Weights of a small transformer language model: RMSNorm before each block, 132M tokens.
Each number is 128 + 32 x the weight over its row's rms, rounded and kept within 0 to 255. Layers, rows and columns count from 0. Numbers have three digits each. The size before them is the row's rms in percent of the matrix's.

# up: layer 5 MLP up, 1152x192, rms 0.0768, rows 1112-1151, columns 128-191
# down: layer 5 MLP down (transposed), 1152x192, rms 0.0747, rows 1112-1151, columns 128-191
# gate: layer 5 MLP gate, 1152x192, rms 0.0802, rows 1113-1151, columns 128-191
up1112 101:169113133110125128080184113110167056055170129184116094095138119176147130093129151181133183168114139143128082185149132177098127155083108150128115133151137106095076164161135130153161171131092157
down1112 104:162167133103203111137103089130124127111164165087138149137127085047227093109069118119162199089158128127119133153132119140171185140101147171166096121146122156153090114118183089104097094132128120
gate1113 095:130144119097152118134102122122172174148113147129116122178113078110132151144147187149120120187085100082122140181117111179158024089145123171124155138104170090151127125083091146143129136090136166
up1113 097:084130155082080120149103149106131128174113114130143108146163127123081177128109182149167139144119106109109196187078146117160105124135110164154155161109186161182174167115150178133168109143137126
down1113 098:116154152184120100142139120144116125124095133108114111089196141091131162118040087184170113098144181126139207113113099116193159146140167119080126192117046167126105122130102142121109092132137055
gate1114 088:110132120146080090153098096158176146128095099142069114145094145174132170123110154107114093106127141164099106074158092147164093075118105127097100155067099100133101082133116163109174174184171131
up1114 089:109166088172140047143114146100140142122140151144116114093133119124152140137155070140167125092140060107172183106091138094127139117095098094139124094143120092106142171165184077119181145132151193
down1114 092:110110149131170124116069058169077120070113087152047144133115104156099130149146115085102122119175174113104154113128128087153060193147151177091094098159133159095145074158116125113140106139094137
gate1115 103:136120156139148128123159111145120150160159163143133094163148154094129120141114117072111070151128134081116070054214125133082175151141116140089156134132144111109212116125128051180107130142040055
up1115 098:092076107094137123210117083085134114121169145088137132128123104121111138116189135095160162115133105156097170070154107149175091172083148153145136157125223153146102188138076099128097098124149174
down1115 100:045130138130171139125094123115100099162146101111080162133171172132118180097131128201067131090127158117121182105122107132133127116143098089122142146141139182113129208137127163138208129073181171
gate1116 113:193126126207084138082149124182143177107095084106139129120168122148154097109137158163148129157056108110125072151116122250150095111106094144133106176171096119115089146148152154164197103160137142
up1116 113:124136122112101143109125142102136140127109124183085130150203156116106114138089119049134159150200116122152152124147080136134107107158141096154137112107113087112135127089106120138096151177080139
down1116 110:156164084138119149106173087138125167136104129092082106111114134137099142138122077116141121126086106163169112123124105161108197143095123151145157094118124000143079151109116140056140133158152160
gate1117 095:091111133097165158080138101099115078110157123148168132141109177140096089107139119165165185166115186105159163073149104109135127130089165160103143137157153116107138179133160165069166094131169126
up1117 101:164142130098154083116125150106123105064118181065205169087122170150118132083097088121157134116128188133097149138167147157155139143186132193126117070084162124087118142086057133137063095116121106
down1117 100:138110062175100155128164137129147155116091141096146129060132130108103152152135071080185114102122099135122108125146103196167156135112116144138150134114157136167106148098192127095104144203113133
gate1118 097:155146117085088115159140132096156093108093126105118125166126137129114125171114140103115071156145122109122098163119154095082156118096143126165094114108204122113090115098132153156077174126069163
up1118 099:086133148205104131119186144180159200181156065161137151079166112133127144143174124116161132132122092133193104132141178117138185171133113101168143152166156125106151128106151110103147106122113133
down1118 102:133125118156056124130087085079140144081113137118091125068117127116146108142147167122135077155118134103102136093172115190043116129159137126084102118131163100103132158146140135134053128150106094
gate1119 094:108172128105157161084153125146139149152135126104153151169084150154164110106101147105116103106170128153080135177136133129109109113107120123077124108157070113176131093141164136078091140145081069
up1119 092:110136164135115149140114151134138074077094088134135094118165147144096127120162166174138113130113139128169105157137133188116138150120181080075181115071181135066155142121075146170161142155107158
down1119 096:080110101153158116087165109141082063088121103125088153170164172121105160104164138056129088121128104122151162121132090089139132136135124110141081080171109091122149115147135094107161113145185097
gate1120 097:144107087195126127137167146096153095128140097186128138125158156127111192088190142100119090134124128205113168140133158105113116114103164118148068101162073152151167048025150135122133127045166102
up1120 097:118153142151062116080161151157168199129110136121091122127134107149189140164105113113137134143124060123130097129164147178125131124105134083159141123103134108191162121115130131103175106128095136
down1120 102:109144068131129120133109068093030081119140181121135102115139147107117121139127158118154060135132158145109176159151135048098105132140118150135069133141137095118158169126130112135139117153150118
gate1121 098:139073113111088085103155163116136145122138097161192089110144113085051136166083114107065179172131095103128163134116121123133134116107129151083167125105191152134091162124149117126137169127150109
up1121 100:191123160087136119102136157124146089137120098095102078115188167104112128082128095118134107088150156114177131117113118140164146125096087150123203157151095134048175108123100160213103175100156125
down1121 100:183134121175162099094155134069092157078129123099121141119194111142140178132115122135120188135112124146078114166168104178124125164123135163107087171180182122134083151045152107085173069099100163
gate1122 097:129109116113129152138114120113147135089122088144110118155066156108099110133113067083118107145134159126126155133164142150118115132150131110106147103160131076090115119111148130091115115169111113
up1122 096:164141173128075090090153155210127114178177095132133140150129085147141169140129186124099138106111107134132166163121140153137149146124176119116159146092119123185173094200122098106096167123149126
down1122 097:131186083131158109156114079186080137133173117187101190103109051163112097184120135106093128165123155141131130113115086125179109166046181142164138138156112032113099119156070126062087132137102144
gate1123 094:098182132096049121087163148092224130111087125155124143112147114155180153127136154158115123127154094139131108135100064084161054091099100125157104126117147055181069144126136133137137150116141152
up1123 098:107182139097091105113153194077137132116112128094156090101136186127129122163143147117148082120142135130102128116159142125162096136120118208184086148127142119126113148104158116058075115118149125
down1123 099:121147169072130104136129125163106177158172081142150118110152097083086105153105149065071155141097149072121144142116140158164163163127117113092159103140090154100150158034069130075194102100144105
gate1124 093:097115108169106121022105193120138093148117070177138168181141095134127103170122139151146089177088041143103153113097110108167162128152163038099107137121099130128150135117164131126158141095138127
up1124 102:128131146156185078101092139029093129150136147158108046207096125127144113130192145114154136146141111138114085105153106129105139132105092130111102076120102117149140089097175191109105175095135138
down1124 100:051175065136114187117123130129135132141107152154084055004083134124133132127153106108176127152101159128138123127172143128175144136120090131157148127146143112126087132102143128180094109124170125
gate1125 088:090102131116109120140146145151167133095106139083138150181116181109069157102120142127156154115171197213090068153149120078142148177125110086167119160107150063100135087136179083114135149125117120
up1125 091:075114126134165110080122177155129146185161140195130160097074106162170125079135150179128131113124107064120151109132149125192132168168101126126070136151059130096124022087142147142085137071211119
down1125 093:105131109104139116127151182143140102102046097128156113152101152130163117097129150131117155141145186143141133140152189162182123091125112105151110101125141106093147072155144088183148145117158145
gate1126 095:095110123139128127095113148121135131158109149085197158171164070156159058114117169204151181161149215102143180129139138097124115116113180090130117109095120120107198116151150079078120148105136105
up1126 096:097155159127131145162162114094074201128111151092147092155125105103161157129062150130102098158125130164080118172131053104116185158147119087137087076071155106136151138138163099137128111120082176
down1126 095:063085111073128138178119152124114142052095087143105082161124116063094111117098127123160126171139120101071106113118123077061139173155117120162128137171162093145102152135101175113111160116187102
gate1127 093:096214143105177132146105065168104152206069126089129141166170132040127173123179141145090107118162127115100123135094158088123084105147153154136089131118108130151108102073139093130230061138158133
up1127 095:159073127096112150148130137118207151166147104106198109088060132114188108168148155129119131159130135100134119078114117132165097157114123108160139097130144104113107120125100128106140109135133094
down1127 099:094166136098132147130123090073143122136137132101070176124152145101125178066139097136154128153071167097098079146133146103106177089103104153152152105113079076105108189123139119130155062148107127
gate1128 097:164055161116147112166161105101130136157108175098091152141074166156107123122109082125142137138111108139068117045136121194171113102122106140147155101083103135180132189108122144101117138107124145
up1128 100:155051065132094152147113149139112064085122135159159180116109136125110099126094107143169172171135104085133092109119095128189165133140109097130159149098117157085173161124142218141127162139092090
down1128 098:163130109083191145114136119141132189145160167160110125060127140142155158123087143156100086134181087109151133125071168117132100155104189070125083131121168099128180140116128086065125164141146114
gate1129 092:159131173068134137140130022097118089131076121151136151091080140090152152102106113090110135135097098093110074157196137133025137074126128152057134108133108120122079154149145113039138119095122145
up1129 095:127115072103102147165111163113115104138071143114186141171133184119139072146092118157154150148146221126135139071174080180096189132121079145117107142099086133141086119073132171106130121136123157
down1129 095:108172201129131114157100121125133134098107078094087171136087132064122160124094160177066108152041125101120082082129161131099102101174161180091130129143159223140120124100118104124126251105121171
gate1130 097:177119093083117085198173178138098102130173146083171108159164133177138122208106077139147164141131124100137171150126099124081138130115083141078108149160140100171162100141135176105141165114099133
up1130 095:169080174150103164162103116081160128109128068077098160117120223107083157145150148069162107113175099151119143105148153052144084150138141138157132136146142098135109151145086139099155173097187152
down1130 098:171131155144097117141133079177102135171161179143155135126144129151166108129114140143127094130120117171170134057083107108139102136123147148136070135063130175117110124123110151065109147148109142
gate1131 097:151067153151120082161127119156111127141188121091144090134109148060123164158169144134148161092153172147154125152189102117083129155101146150104113121096116119140161094147113080072145160147108135
up1131 098:113146049157120086131126161127134183116154170102136157121031111190136105103139144108176143106127127135126122097165097102128132118139115127136127144094131085133149133093168122152093123096102162
down1131 099:162069166083121146148074136114132116098087059110123140159111132084181114108120185147128140096162147117137175086126128142119148164150169129110089170068181178176133039075118115131117168156127137
gate1132 094:166124199145129168150131131161151130116116129113119158143127138156149129147107149140216134128112083174149130093129143135100168170133125071155140115188141078188153154149067070122219159095009111
up1132 087:094114083099133047091153119101137108126140117105098119150109097118180101119134124144028106124161161117118106169132110119144134110134067163119071160111135084092109139175123155124150093129206135
down1132 085:139118137214113112151157092133137092151076103144188124163127131098118128147120114175131109103132125162168105131138085139121128084113036138132122134134104065155086125195115121070193105102182112
gate1133 112:146129125117136123204152120063116056144101103162117131193053148141132155131116054160107184091075131150101095083084170081096089190121116083125156130130143123112072108124202136167133133200134142
up1133 109:108098153156092087123096064140104157179144116104137125103146150181159142125048137132132145090137134139076095202146142117175127109171158085116073116152134133068122138082134180120115149173138159
down1133 106:173141062111095164090185088108129114140150143148105133068119108067128119144181204196151110133107106180171144122095142180136162140161136134166090165112131238115120123130130116114139129201129165
gate1134 100:141111118133157072151114117094095063131100128089170119179140122079124133169065126117101106079081123113138147073104146182140174135073097174114121194093158111098153187138144105130157109153117120
up1134 105:146140130090128118196138178191114131085143093117150168077188102150125124121125108091109186120109117057144168147140078097189105105130140155113132095158099151147144167078163158138146040115100100
down1134 100:150111157122111150132150102124138095127118094175107119096126100154160090148139137137183142127115153152140088193144199118145105180158210114075104110121147166099112135163117116100138135158107160
gate1135 101:064090110124135117164171075107107123111134096122121148119124172122126152162147149169179134142095133154116160155100106116130105103067120092115122169165135134114080110114173122115179106138149141
up1135 102:110138124117148202145136112159102147095103113110126134151058114101115179064062126161085104125106111104100106122097123154104138128124131133175149120164132083134100089175166102123104138123122143
down1135 101:141145077132131092158197112126152130106079176098153101102138095179158147172160108162135117114181143119113120163115123115144108117098077087118161126162120167095189076135129139097131142108131149
gate1136 104:135134141149139176110203103191135174077156097045115116171132172142150141180115151125156167130150132103161084138099179128122155142156113134124103121111123102130145122142130079145125120142116114
up1136 103:138084082211104100147160114078072133140179085105100072144142154059142125115132097104067171089109133080163050123153147093160181155152116195139128131143108139106178135091153110160161159147117169
down1136 103:138130060154118118121124133127117186175148179113151106169084138114126141065072140146148112123127151121143148118185128121129121096157149122102065099139133143111124137153129134171156089073137073
gate1137 096:174174097165128137130134157062096167045125124071153030225112119105165178158168132145108087080137142168128070154102162102125129133112099130091090142097079146119151160163196086077094151026139119
up1137 096:137121151075145162126140126137126179105115152135080127105144169073108110138118130105180091144109054164152100142146114135095111156101122083122128106158108110115039166220149121080127131118134117
down1137 100:075083111142088076139146142070164102152151163170138064122114129156144129152168136080166144106091113093144109134101096106141079081137150199123144126126121072152118142120132128122078102156144131
gate1138 096:129156110136113150091111045164131164132125074118152165092150105117130189176070146138113112118172157108146145100185183149109060101155101097142073174122117087156080202110122135092154113164136102
up1138 095:136121154078083107210197202105120099097141131081122118169133206160172155136138147127146131158124074101112146107100098173114195150080127167113137091108124124180156068126111079121192111136111122
down1138 094:060134142099119137147101077138115111133089144140150146116115158178157169137144147111160133070153124138109155096099117108089121113108086199123165122155178139141169174150120121183168130145132125
gate1139 114:123163126107116157102129128092216094186080139110109147183132149156138162142108125125110096088118127124070168115106178154106084101135097210125061122162140117117112148123116159111103197034144168
up1139 109:125142073152092195142125134159109170101082110134175120138181097088160121114211100122213106127106141159107090163146123104163096127134141087156232147137114123138081143145111141135125130119092115
down1139 113:102118113089163151150152127132120123118159115131065106138078160149159133112113175146138142124101119127111146113043139135161067123185155094107094132181187163068185233130130081153137107179196139
gate1140 108:181198185056122090146124113105134121163099204129166130166163129157142091158107162225139135132074130180100154154109148135110148134068116151104094134147115100125133144179098102113165159087111099
up1140 106:090054090202134195125149100114067132093081065116132126069100096131158131111160114125099128145168190133142087103148137113157140089185130158106199167158137111125143131105095087135154045172117141
down1140 098:121136153157150074065095130136147114156080107107142098159125073085118131097127143144154139166062145133122119122054155127170116138087133157135131103138104005119154160218123172132122130118125124
gate1141 106:091117103177091161108138110139069091087111138146151143168099166143173177091121146104112122161179118089100115115092153118161147129165091026085123179151148138138140124084151095149087114123123150
up1141 103:190070125124109118109103090162142192155121154119128071135102081156149094133145115064182105089075150074120135134119081163181162136102135167150137083085084121103153095145121146110081131125173143
down1141 104:047110160125128140161159082170133129105101121190069126107104104137143118100139105117174113127121103093110170111140126102106140125132112069136190153154155048103126114148171057137084101182132148
gate1142 096:096169098128088062136156120125149059114142123124146170140156115164153109137166121127103109047158067105152104142127120160130107096134141132102172115194138140080085119139126138138126129124206121
up1142 098:083125113136089127117113142078114215120181090149140155112102124100137166185124093143103151149135134159102123130117145165158147169106075055130148119161173102196121172089183092094110221116127122
down1142 102:121124105143120137160133121088148104155123106163119139108114097107151070111116124136103129095165124115137138095117162145084104096143106158136107128207184116130145120145086087173178128161114080
gate1143 096:157093171102159152179106070165132122160141140072137157185073152089125121121091156112184104128077120123128134094136095177158103141133148127144115079105126160112098100057112140113143109094048071
up1143 100:117116145122180107196143141106147140119214107111142136089221151178218122120086095086090109133107161156131135120164167194175060129139091188123144148150146131101166181177078118196111095111183097
down1143 096:129101158143085146105045127133152117151075151113127068096147128138087129147111109043139161111100125130183106113159155138131146146146087126139165136043126104120138118133082097122088085154137129
gate1144 101:121149116175100083149091135126099179142052117128117157193069096115132179150122143107120131134088118118099066142092158149129103108153109122131145180098104151104124143094135096118133149142137116
up1144 103:137074097135154120164103104167142150144117113125161044151140124097154129108159156138073129137127111129126148152146109104080135136137139115173132104090120142062146003135130041097139147209126103
down1144 102:134146113098115117086111140087138112084120141118124136148135128156108062161142106070182169149176154146137136146137093173145148196072158180162094129101120070166104184085148082066138158136145165
gate1145 092:139105111187093126148150079077184124142179126119104164131110144183110185175106106133096118080159089141113152136074164094156143087190095133140118175126167146131129128161121135152168146166148109
up1145 093:099173102093103102160145176122108171110172100146183151132148106169130174159156104122127215090086085140132020103122164098169164169087125153136115128132064131167064128164139120117134175179170165
down1145 097:141099098161189255127165111082106172150119081139106085119043121078129156119150155063105117087138142128122137117119141148126172093157079122134143134105146158069133194186102170138114110090145128
gate1146 101:169093156118104176135147131174164134152120110110124087112104066146136064111149137133054122142076166099164068125131099123126126101139164102115140151121138126133098157155160156133158129128188203
up1146 103:210076110048136143141253070123103128130111092159169142075116098167106162139132127134129140143125115109095109121104069040136092090142113153053116140141139139172102182089113143083112176099152133
down1146 102:107128109212131146125073123086125146097126191157130113088079078110154101140117092114119048140116067158135160104191149134143134153116178176147108132098154124184107126091146152106138106124105122
gate1147 096:126106154195155122145170142076189072101092136158087154100121140151178166069112143116116100122084168164113135175119124154151133145159166105098136123165086165112154095113097147171139167156069130
up1147 099:160093179143169116100120159098142084102131069122138113098143117147093141140122184129138076109124127129128156067110135100161157117186101176147074097138056119087207092114091247185178152167088130
down1147 099:143143116072130141155112149152120188126133163104104118149101140134151206148069130152144158078106094105134209134084156116193122137137204107155106096108122171164097135129078154166120093177156141
gate1148 088:168197165112152103155132146163114109060155111170108114122155170175094121120114177093117130146142144154087129140123082153097113143150148128119071166170132134127073109123095097185128108183165135
up1148 093:128141108135103103162112134129220126084112111143101147173132156176189121175111197167210132106078114093117108115147123121102081163122104093134136142074174108148137083124192086122095137173125125
down1148 091:113102096139067129113165088098106084133083112127131112132133107155125083169136102076126132095138133159148072189112106135189065126172081165101126063177127215141185175087092133096087165033168104
gate1149 107:161112094070163135147116111098145127180099153148112148136119055141101126110173099112178109168108166166095117100118155111108090147073132174110107114102089132144102110161125132124138140110134173
up1149 102:121075166080123135129093167126164103143143162116147101139148050135041184063093127131168175195105190150062133145095157131145137180110173123139129119061092120104172090116098144153113169125073086
down1149 105:097159142112107081123169152134130124106145074111137161139203164121098187105161136147143102162115124130165122105171131123106146077162137137194136031093155206160112111115118119173171137116138113
gate1150 093:132110129138144163167226096120124180127109150088149133141109148138145119097135100155071127130232191084179105103150121102094145152149124105162084140149159111167168091111076111112147105209137121
up1150 090:164152141116111169168104132132141173122158141152108151159119124121105060170149110143156171210165074112122140162101119116078113131104138152162164161111138110192144188157072123099110090138190135
down1150 091:136118120117114111124126112144099112175125098088103157165173155107112182144111162090161117125136187063138167096117128185154156111126019173131147075149089111116177149091076137130119072161123150
gate1151 107:049132169153104096120100134123121139168147144057103157136114184096135150158181142170144119142090115141184147126187158151135124154132096123152173103123099054092055115110095140124151048132153158
up1151 100:035144164141092151084061167125136174128133114108094107116183141128121148157140118122154151153083118146096178134111069158147117125139128145139117115104084177125083111084155177090078124137160137
down1151 092:167161061115142117117108104088151133130121168166141103123154081143141139140077045115118144100118146105091114138078079125166134120157128161138073157130138201159160088138134144087123205130134099